config.yaml
n_head: 4
n_kv_head: 1
activation: "swiglu"
norm_eps: 1e-06
positions: "rope"
init_std_o: 0.0122
Each number is 200 + 40 x the weight over its row's rms, rounded and kept within 0 to 999. Layers, rows and columns count from 0. The size before them is the row's rms in percent of the matrix's.

# o: layer 6 attention output (transposed), 128x96, rms 0.0799, rows 16-18,48-49,79-81,111-113, columns 0-95
# v: layer 6 attention value, 32x96, rms 0.0986, rows 16-18, columns 0-95
o79,098,242,180,217,229,200,209,233,159,152,224,122,218,271,247,211,203,215,168,218,229,194,347,190,232,177,201,203,160,189,164,255,251,193,185,245,121,145,214,189,201,194,246,142,162,179,222,201,153,182,153,238,216,140,186,241,160,221,159,189,176,255,206,200,298,216,169,235,193,168,247,190,254,163,226,213,276,138,170,178,256,190,209,216,204,282,227,188,144,168,248,219,155,183,237,185,139
o111,108,126,199,239,205,217,209,167,194,211,193,195,176,222,168,156,204,179,143,252,243,177,277,203,168,223,216,223,191,165,134,233,258,221,122,156,144,160,215,206,125,235,236,259,91,195,185,239,148,176,186,214,236,161,240,223,200,188,126,248,106,243,258,237,265,216,154,172,260,233,232,225,180,231,217,175,261,130,188,204,226,196,131,220,220,207,160,160,193,183,172,209,267,220,228,195,157
v16,102,181,153,233,205,121,181,213,137,176,211,205,193,226,168,246,133,229,200,201,192,135,222,172,186,209,232,245,223,233,213,166,147,175,166,235,269,195,278,198,205,188,196,173,184,234,235,194,210,247,264,237,140,249,179,285,248,238,206,104,207,138,194,213,224,277,162,155,264,173,307,196,207,182,215,165,173,226,268,238,239,168,217,229,259,125,157,234,205,174,187,156,230,185,238,207,153
o16,089,184,223,167,200,193,186,259,238,228,144,161,192,254,162,223,147,199,219,218,186,175,162,223,261,194,186,245,186,222,191,277,238,167,255,151,141,160,206,226,242,243,263,224,252,197,190,184,242,201,213,203,219,174,284,213,155,171,159,191,168,173,271,206,156,132,181,144,153,132,138,276,201,193,167,133,253,140,165,197,197,173,172,242,302,221,242,201,221,221,198,218,85,212,200,207,183
o48,083,163,171,142,218,186,153,234,294,230,200,181,240,116,130,239,178,196,178,221,215,200,126,214,171,227,139,168,222,258,215,186,175,246,155,255,216,153,142,242,234,224,200,206,242,171,217,264,263,203,124,177,191,182,182,186,187,237,208,223,265,303,146,218,163,213,198,142,256,249,160,185,177,218,223,191,212,231,218,190,229,254,238,117,154,251,228,185,224,199,122,256,236,218,193,201,224
o80,098,237,153,178,250,241,195,191,191,184,204,169,194,283,226,208,335,212,216,213,224,205,235,224,170,220,206,175,169,162,192,193,168,165,211,216,157,208,210,217,99,181,243,200,163,180,229,211,213,212,231,212,265,208,201,217,192,210,146,171,172,259,142,175,191,206,146,326,152,225,305,136,270,162,195,180,130,197,204,173,234,166,224,185,291,185,211,226,199,147,199,198,242,235,262,180,190
o112,116,269,217,233,265,257,242,205,232,177,215,210,144,256,245,180,248,248,244,210,231,230,219,158,128,211,170,228,151,141,183,163,117,187,181,226,205,227,218,176,193,135,210,160,126,224,199,222,198,183,238,191,233,192,187,219,184,164,226,202,147,156,200,205,172,141,186,351,159,176,208,273,234,190,207,242,129,256,210,181,198,143,233,237,225,119,238,227,175,175,224,224,246,242,231,175,197
v17,099,233,161,225,207,285,143,188,251,204,252,215,190,167,210,190,220,223,162,206,142,173,177,244,160,242,198,200,170,271,314,242,188,179,198,279,190,210,251,206,281,169,116,215,164,230,241,256,219,166,174,247,154,245,246,188,228,137,122,201,249,172,220,265,185,198,198,200,194,227,201,148,251,160,197,228,229,200,227,158,192,154,214,273,218,193,271,194,111,164,216,234,233,209,172,173,182
o17,103,221,233,247,196,145,153,192,205,153,227,262,200,173,133,206,257,226,199,238,238,169,155,231,199,146,141,248,206,233,148,172,196,124,228,176,187,197,265,189,130,222,175,124,171,190,248,147,87,163,259,224,203,179,139,206,176,207,215,236,189,239,192,124,190,219,242,155,259,272,178,214,230,149,220,223,134,206,162,243,228,191,156,150,218,244,192,106,158,180,199,207,219,180,205,171,231
o49,094,214,187,210,259,220,198,183,223,183,246,195,192,201,149,216,188,196,214,230,271,199,188,191,214,228,106,231,241,183,180,175,236,227,207,190,263,166,181,165,210,206,198,186,140,158,120,186,300,233,153,151,238,118,124,212,213,218,218,210,155,193,260,175,130,227,234,175,217,251,129,276,199,140,324,207,181,161,218,176,248,204,128,163,228,197,196,265,187,212,176,190,181,193,176,152,260
o81,107,233,194,162,260,160,278,150,169,179,228,178,150,178,277,162,212,209,270,191,188,229,171,201,234,165,212,172,194,197,201,193,150,239,223,235,199,247,203,159,160,265,209,208,219,221,201,260,251,260,256,201,244,163,249,251,288,169,152,183,142,210,123,247,200,130,153,162,271,219,189,127,240,203,117,130,222,203,183,187,112,261,227,222,162,180,208,201,238,217,210,228,172,193,170,212,188
o113,119,210,221,222,211,179,245,209,171,237,202,229,184,243,122,221,195,194,197,173,188,187,249,216,169,174,188,157,226,158,225,169,197,190,243,138,204,251,164,154,124,213,192,197,245,209,206,168,151,218,216,109,155,218,301,220,171,249,156,207,155,181,212,285,309,174,238,224,173,152,267,129,270,167,204,193,207,230,175,203,97,179,248,214,177,241,174,212,276,127,184,178,202,247,225,189,225
v18,099,165,167,153,153,155,187,182,159,113,256,180,189,169,192,273,204,222,203,208,219,178,192,166,194,244,66,166,209,198,209,156,235,254,225,192,158,245,204,170,248,148,241,255,263,251,199,223,271,208,208,230,239,167,252,102,200,173,198,140,234,204,231,179,162,186,225,179,194,224,189,147,192,201,222,159,230,178,202,205,250,235,156,179,191,159,156,76,212,217,242,245,241,180,189,148,170
o18,080,213,285,165,147,219,201,213,225,171,175,167,249,184,194,238,141,226,168,153,192,170,240,266,287,160,200,208,179,204,198,218,204,214,230,193,201,169,155,194,255,111,209,207,272,167,232,209,171,203,241,189,110,232,269,153,260,100,201,222,271,193,207,183,167,184,201,182,192,102,212,239,156,253,204,199,234,206,134,226,196,182,181,318,160,206,198,172,221,227,155,217,221,176,160,166,172